config = dict(
    num_hidden_layers=13,
    hidden_size=128,
    num_attention_heads=2,
    num_key_value_heads=2,
    head_dim=64,
    intermediate_size=512,
    vocab_size=2048,
    hidden_act='gelu',
    norm='layernorm',
    norm_place='pre',
    norm_eps=1e-06,
    positions='learned',
    qk_norm=True,
    attn_scale=0.125,
    bias='none',
    tie_word_embeddings=False,
    parallel_block=False,
    init='normal',
    init_std_qkv=0.0269,
    init_std_o=0.00527,
    init_std_up=0.0269,
    init_std_down=0.00527,
    optimizer='soap_variant',
    learning_rate=0.00451,
    beta1=0.95,
    beta2=0.95,
    weight_decay=0.07,
    lr_head=0.0052,
    warmup_steps=31,
    schedule='wsd',
    decay_fraction=0.894,
    decay_shape='linear',
    final_lr_fraction=0.0,
    batch_tokens=[16384, 32768, 49152],
    max_seq_len=128,
    doc_mask=False,
    train_tokens=116100000,
    max_steps=3794,
    dataset='wikipedia_en',
)
Each number is 500 + 25 x the weight over its row's rms, rounded and kept within 0 to 999. Layers, rows and columns count from 0. Numbers have three digits each. The size before them is the row's rms in percent of the matrix's.

# layer 2 attention query, 128x128, rms 0.186, rows 0-49, columns 64-127
116:484503534496523468514528514502496478467526518473530518502501477478520512502457532506490493436510455520510491489493426511492469504464473488512522506525491527525546557464494491494490539491476548
117:505508498533514532477480477504475489481491469544519497506519550540508475512479516482510492522493498490484470458454520517474486490507491494492553480421519502513562512491493505488545505527522458
115:454461487468458478500411507500510486514461458463496526487559502501520492518504487470512478498486523553521461484526496491492512548541496517535537513488485512498498497497489545482488521491504476
099:562511534522489504505549487482503536517510550535528494515457482497506527477524482504518482486532474506476501484423485533482485496477501450487529499482488476548489476508527522514533477508537491
102:437488495428557483520453493483462500483502503518524491476550519476523465522481542490515493501470489496498507535538512481486498473484519535530509561511546537509511511488499501498481496511489494
127:570476496491503500519476476489494514519482529514561493496445535488523502517506477518474469504470459501520522492483469473466482511506454491458502511445492480510487502480492501502475515520492486
125:455524487500560528497479486480539454474543512502502465493540456469493503517462530501503467456494505506531458495498511498511476457464518496500524491518483504506516545523479536545489477477485519
125:515472505467486504456466510509528500507499528488495510479466505491462514470475491477535461475537506493530477492538452482502466532527512544534478473506502465527510532490489514482501454459500522
129:491472498420465517501464501482482485536521493473513473501491515516487509517483496545501504511474529479514479508537538487527471536497475468515527514492486561472484517532521496498510488471514463
117:509455528471511500531466500492532485530455490442482477491494520504484465513487508532537485479513536519462503524480462523470541500511494516516526480502522520476493458472506486510485519498479498
117:483484523481497448518488548534502476466457492524517507536500511474504485509507531519519492483527505488498541466475493460531492499516486500560513512536504509481544548449519503498472499474507533
113:502503475497519551469535466467506564487500473493540502490545476498541571472495507560494503501532492481489457512465478526508509542505477497528480502499472523500505495519499535503515498519474507
123:511498536492470495460502510468475476508504486515526461531522535458478509475491489563486488492549499534518546431477486489511468514463509502519507487493456519483510524515491514486532513533515505
111:484488481493531494521520519448535505467509486501515504474539503527518545528502500468532538469504481472489535519510513484476494459501514548526510551493556515459505496502490515500481432521482499
127:494487529451487476503507494489542502506492505514492479519524524436457506510468533514511473465501493527502528537456528489523538494515512535495523456582498472468503492516463513494514507480513522
116:560489508483484500539485471525443494499471534501502459518482479552475494519527494493530497527499512480504478484466502511524519505518477473518513486474533495482488504503550463476487490476520487
110:506529484490498474489500519484489523539464481528485497505511530510482494493482472479497475502512513508474498522539510543511504515501490488521493476478491515520477448520558503485471460470539541
110:503517520527492525503496514501539485510453486438524488484516512518532529502537474514512521470464502494492505508469478527520496504486490476495553462458501555527545477469518521549484530467488490
119:557481545540508488523493499517453482527495517508532476543466503475525504494543493535484470526471475484522537473461494505471488492491511471492498434518459484559487524510526506521505487487537524
123:501477522557503495492508567494506471497473475493495458492487515515540509507455519458469469518503471494520513519514535476486472518461532481497513421518526526464488539463486477534492478475508535
115:520496504496559502486509440517491527529487491558517516498504513472462497513498538512471478538504477469488488528488497488537515453506495545505511479504465483478495500525466493468501515517509551
120:527513507479458512454486485523509547486482531491492490468469523525475526457519502480544505501511497521511440492503447528490459520500490494499546538504514496530523414435515492475500511461487509
108:459515455527475492553519525467518501512495425509497509533537480528518482468529498503537484473484555466481477516478503486520540497545536514508515514541501479512481486479475521528468483501513501
127:506463490467514501496492495502498496556522494541525495480514527502489450512507494500497450478570504490477456518539492495469484495529488513492505513568522506456515481490487480487478489486528537
127:466487520511483489530503500487479485486456495461509454490508474470524541489498493533507510503454516486490515537474486493471517491534498514569509461452480484494530520519449486506511491478512512
112:491506477452528470494482526527552499508510526518506504510506465463471464528476464484460503510451478499502512485526506491504486483489506502505537491486445516513512494497528497522491538497512478
129:477522486492503522496470525486516493499479478483476540505511514471475447488441485484523488484464504522505491539545549472502556489527517527511495521488466540494497529540494495474443488505497502
112:482525527490487511475508529553497477506531507518489477463505504458457462489457460467562509454507478530506496475509478519533533466513508486467511523507530531519471498505502510508481529486531496
118:489501521512497517489495479512449505541481509517493457514542472526498523510473472508513495486571494505512434487499519525483529514496490437499468556504484499472519482549520494482513527538479488
100:498506503530497479519482501477462504469492478496495460482524538484475460482449498505528503489448509493468504477520509492487569443521547554495481538494491504507510479486487502448488498507506492
107:501452500495496502489490485501482535546488456515521523484514537523470502514540473506494508518484512549471519469463493480531495476481487499498537535452523540529458438517501540506499485490472534
115:529536532520505497515494506527489479449520446510479518527474542487500525505470493469511508504502441524525525504483536490472491544440478467481526499484468487481450484484527428496517514492508536
122:551483504491457479514535507532476520532489566510516477528468490481508542482517504492477500490522496483465536451494476469532504510509534503511455504510544509504493526495514497476500486457555485
098:484496513506445496482444506529494457484464482465487505521506532527498463508519472512503509491467523511479495533523561507496506516513507503540542521504473523489516460483507490491465534495490480
131:505486486504479505490494523475468532492502478525484449529533498557530473529476483509522495536495480484486508487519510484491526520528468490534489500474456470497509528493534501517525460490513530
119:537450519478490511488466498489498486461513556505502521517488514492508522501522521487533515488536459497500527514536492483488525504525523482533525502489486478528485460512531498453476496500535503
126:479493485480507524469469492470518487476472490460487497489539538517527495523482517489541503542514496489469502480530492491473511478548487494479535529575499518481502457462472474473443520470478484
113:527462517494468515479477531540485501538514512490530499507496518487521533488528477529538537483523480499522490496469488531472485558546507493559483467494521510500513522516484524524508506469549522
115:505479521496465486495500522534480453487484513494509485533518491522513500514470460538475443503524512488477488508507504482453513530544515486551462500484448469510505548516455499515485465484462510
120:474499521463518516478532496515522520439471467514475500460475557505496515490482529495518503531523512520462464514523480491533481474485496498485536485542547460482489464485457486462472486529490498
123:526510514517529500523516536444557511514495500478503489500533509516472502546497452529497432493543490502465485518496513544487560541496503499479461534512487504448469483552504487505477466500464529
126:547495515523525502559524484527521498518484495489517506509482508512465502488536504544458514493503484484475501517461465526469489473451489522547497466460491531480502511493533500559516499547480531
118:496464502493469528488481473505464467494500505489523536521510500503455537485537505475522497532495490453488508494480475483494525499545502478543546511479477516538478508516491490481491538486526499
104:523466495475501505496480499460463505471491508495456520487551482516493451478483515484539512502521501493479506513519464518456521505502537539531530524493537527515518465474494503495522485495496460
118:465472507506496518494502494500481492485564525519495513498464500454511480483515512455492487468522494452495521509510473505527478445504488437512516541461514506526499504504530513522509487478540497
118:518507504488475529489501523517495495477467521496510491503504491495483478477513447504513483479526477558474486488495437515518512520588484512470494489514541473561500512510499515550540487486492530
120:544521492542507586467487481469511514465519455467466472500504512515482484447527532516491507520509497476482458518540509498499520523492494537531484487488480505487480536455492470493501525486512503
118:511512507482465553521549527476507494416498543503522509525512460462504506477520486529502507507505523498491509510497479522494490546504508524495491464494533466525473489553517493455487508546559482
118:460470492466470506481496529522512492525490508530514499483480457506490528505482458446470518522546529494498478503499488461500484465531475516452485496541444508471524497481513542496460525528476503
118:491520494516530564457504477497536529489536474525502522516482561517478477518461536512486484511508521492461502508480586522504499479454518496504500513489511523473472452502538491500490472501501508
# layer 2 attention key, 128x128, rms 0.188, rows 0-49, columns 64-127
108:513500472477486531484504452508523511506531503521515498475519476499509504506578446480514524504493495505517477494497527466518529509506503504490461518505534546514468504435469520511528514551513470
111:457487515502462494481499542498522544508542509480498464532483433476526511508500477530507512527484481521476508515516509501508539536503528467478466523527490509469469510486504510557448504499503514
102:471497505545493511553524509492488508491508490516468475521473520507497497477477519522515523527528504487477526478494460514464502443455512516491497497513489481485520515490473494518516489532544519
093:522534509458517464486475499523466518483488537508517501482528517474500537505534474489466503513449510492515504515563505475536551486527488502472467523494501498502487484523508477492507492503455537
097:493513488532470530500535530521536465552494452456483489523500476498500481513476487526512474508526491515491528481486523485472512514507525480496534460510488502470513515492452503484490503505538475
121:455527491484472486472523506517485486487559529520470494514511458518498541506499501476524490525506515528505479455532531516491548508459488486511519482563477499500493544500530535471539486492477535
129:551486499524466503503481524501478506498490512485527485474474544527516505475543489496462499510488513541460557485530490474494534529521512488495508491462462518510520475502506485507465511530558458
130:500517484480503483567504510505513516499467511519501475455550496483524527536549515492449501480481482528457531504499515460470500473473480492489548549493463509493499505490503507522517560520510465
148:530546529502497495490494536497480496444462458496495546500514489493495505486522509500493463476504476515504512504480486480460498474466520561454505509496483429502524539485547514518482506482503514
120:459522485483478467478518501535544502470502518521494550480522502449545477535489481448488461521548500509519490529511479485522488495474484520494490505523501492515499546510463484473552506495496497
111:469507515530513568484481479469526489543551495462493492456487473497511505498531494486491541495462516485503463516526481485491534519478531516479515521495496513507491517467458507504518526511493468
106:486514534509485500531499530523489452509497499476492458506470528496501499475495533523488497483512491495522511480498532513534488459547525507513512486484542524501488497463519540516503509499550442
115:516517560487477493502483478538498489468485553510499491458465515527469519497521523497535519527470498487517498537499467483501500515558484511463487491511514471472519502481505500569510497451508492
111:507523510515495544496505525545524478554463487491498497507518489466456456495514518539487449507495520499491453496494515524524495523519495480482526465486465509508481494482469459470504545451522482
127:523522453532525482497509528484525467485517514516453527474472506524530477508490485456452478533515513482493486501553503495488508505504506494535515491464467526519453476505504463480485517493500475
120:478530504495520487465490540481475501518507468486516540477517488458546529455526497516472504477460509525509518521540504457509488484446542540450498535495484486534509514521526550533494497467454497
109:520506514511502476508489524518502471428553490477491518494499472471522467528491520483486493501542506538514481508479485499528470552480464514462485492514486469514491539516518487572500501510461509
125:463456546505500481548509484494483509533535522499501554517447473478537462488470540494504482529541517479475491485503515483496549509505526532501445511519509482490476505449472496467509459534513456
099:495539485495502488459505510473472495463515567479478511493498498486516502467481504498464521502479547529476520474531502461513533512478481512457474551495517453505486456531506522489457480550441515
128:500504520485495511503499473514519511436505519514524517484497506497483460501549466536510506511494528484510512486496477480531506512519462468526508559459455468565529490490512496507513497482477469
121:491505492490480519493504519497541494538497546510494451465502507503525488470433498505528492466501492517500519477526550481490488511525518501473486500513530550500538470502502500506491506461502487
128:471438507527555471573529492504486490530515507482532526518509502470533488512498525481526462474520496469498515533505520468504551466488501488523494497500478536490503555537510516507498487545496466
106:500452524560502520476461493532512520550489502494518449491479516504518490496468529519467499527514525473491498478474474519516487480502535502535476514497512551457523474494489468455519516486476483
123:500509465513459501490492485523510495482483492503470504538513480487485510486490490486500464529495485474495486494475516495507517521492531497515506482489529507489511517536554524512477537503523501
118:507478515475518479489512492522525482527519507533486519503481543483525460485520561502507498500531468484502535496519513525524507463492514489475517493549518490498512485533498482493485486515469485
113:510509529522457508534476527460464493483536475497508530486496484519540514509513528502520539483515484525467486472516514470483547521499525496488458484502531495465532532469461478475512469509534541
105:494501481513491512536502501456533513465534477539522467496492517566525532536496553512471508545552489498536519483478476518497485518477491501509510454536509466496522492480494473516529546482513496
104:543518481520505490510463476457504519513445496520526541478535519530485539547478502506494490545514514520546500495523504465449514521510495492478504486510470491510534483506478435487499474499483474
117:542490501509495445488512506499499496478515491495512520501471494503484509491507504520508503516446512527522554516487523479549472488514501486503477464498528484540498499523508541560478476456523509
122:498504500490499496498522473493489514587438519518503510493506515490508505466507509503488510489507506481494555503502497476482508450485525500515484498523536525513501474505476487439487523488527480
106:462549531498484495518488511540496490452529534485491512514507524486508497492449503477531489511539491451535447530503485519466505567484478515474495505510473483486540565518536459503530495509507507
111:499476494543485511496500499486482504455565515459517476507480492557509498511520492536531501507483532489535472495504478502503494516548488501492471518504495522510523549494490537537534469501482480
120:499505513472511464485496469494478493582428515513494513486517529487489501468515505504489512475489503480522551502496514495478512441452519503497497494505506501515523453502467496443516527503500496
103:515455487529511500539530490476500510505539485540511477470495480499508480505471541476530473510520500484518483510490455520474542479494538484494478481532527477495518531544505484481495468515509517
127:512530511551489537513510515498512546463504476500569511482503471470501513512495513538501511478462509488495479477475524473513504498501527502479495538532519550490519513475494481492513535459492486
128:513548498525471487536573521474523534505491454511488516472482490504493485515506528486501459527475520548513476517480532521517520507459481543483490472524503493491480536526471483516510532508461534
112:526479505497499488519525499525503497494490494539531478509481479488473453477519475494471488458537543518532468535490525495483511507486477441530467519463515502525521536526489458477542473520500500
100:486503499525490504538533487479511520505444516511516502502523501474490508487501545537486465541478469484501522468504505478496556456474542495470541522529470492494529441523508467459491504532496479
118:515512455490510517489491495466520494472545473499501479460487490489503488513542538470498530490468481487508521492542491519525495492473499485534539486511506476495539528499568522500495520527526485
096:510502481502531482495503521486516453503526486475460505533516485500489460530501491458510507500557497510544482562496490519503497523517443497524527509490462508540476544504518528545490493523480517
120:508535464489470553469491512501481479450509498516511525493488496505489505502501502470476513509481525485519497478519481466547472508549502537536521474456484502541512541486531489498532515457544470
125:483517490503497513479507485540491499516512556476517510459531484453565477512469483480553444518505506497510485490526494490545506529528524503473507472542513482473502490487509520457499520505500507
123:539555534498494497533520472498510528500518504490481465495471519501547478462504467553496486492500499522510455501549549501469479497458530516472463500499519468475526491490507484515512494550468532
113:441520471517506528526527528535560498493484466501530503474485508485492513542480484492495433514518513476499484521514503513521464504499514492496531482496486465466485538497521494519467541497489498
129:527523549480496484506485480505547527479478507478506529535500534535485523488528470538520491513491461531505449503495507528475510525477520552493495449518525473467495507550481488518500513544463563
110:503502498504489483535498475520545514486539497515525534491509491498500552520500512485496528509467515467558474464513522464489500536443505491546526494483504527466506480477473493486492502502506502
112:492479521524473502529509483500487515541452507500558472506478539502518520485480519536530466480498522475520538494472507484504491447499554506500510517513530535489530474491479515472511506505511456
116:510516504511513469475493517497484504529536449527469468490481530521493521521485527509487513516491515497509511479461491481515510463511551508494568533527483506501508510438480503545538545478466514
120:510492518531507487526486466493483508485515512520528486514499498521489499455508514557517501473458493469494506465502477514505501490487520477557506457480570516488505473478466495517547466431542540
112:494494524500463479508465553484515488473491481453497461499529475467545469500482492517476491474544481538511469521475461508500519553547493509489478461495487521503527532526506484492498521497516485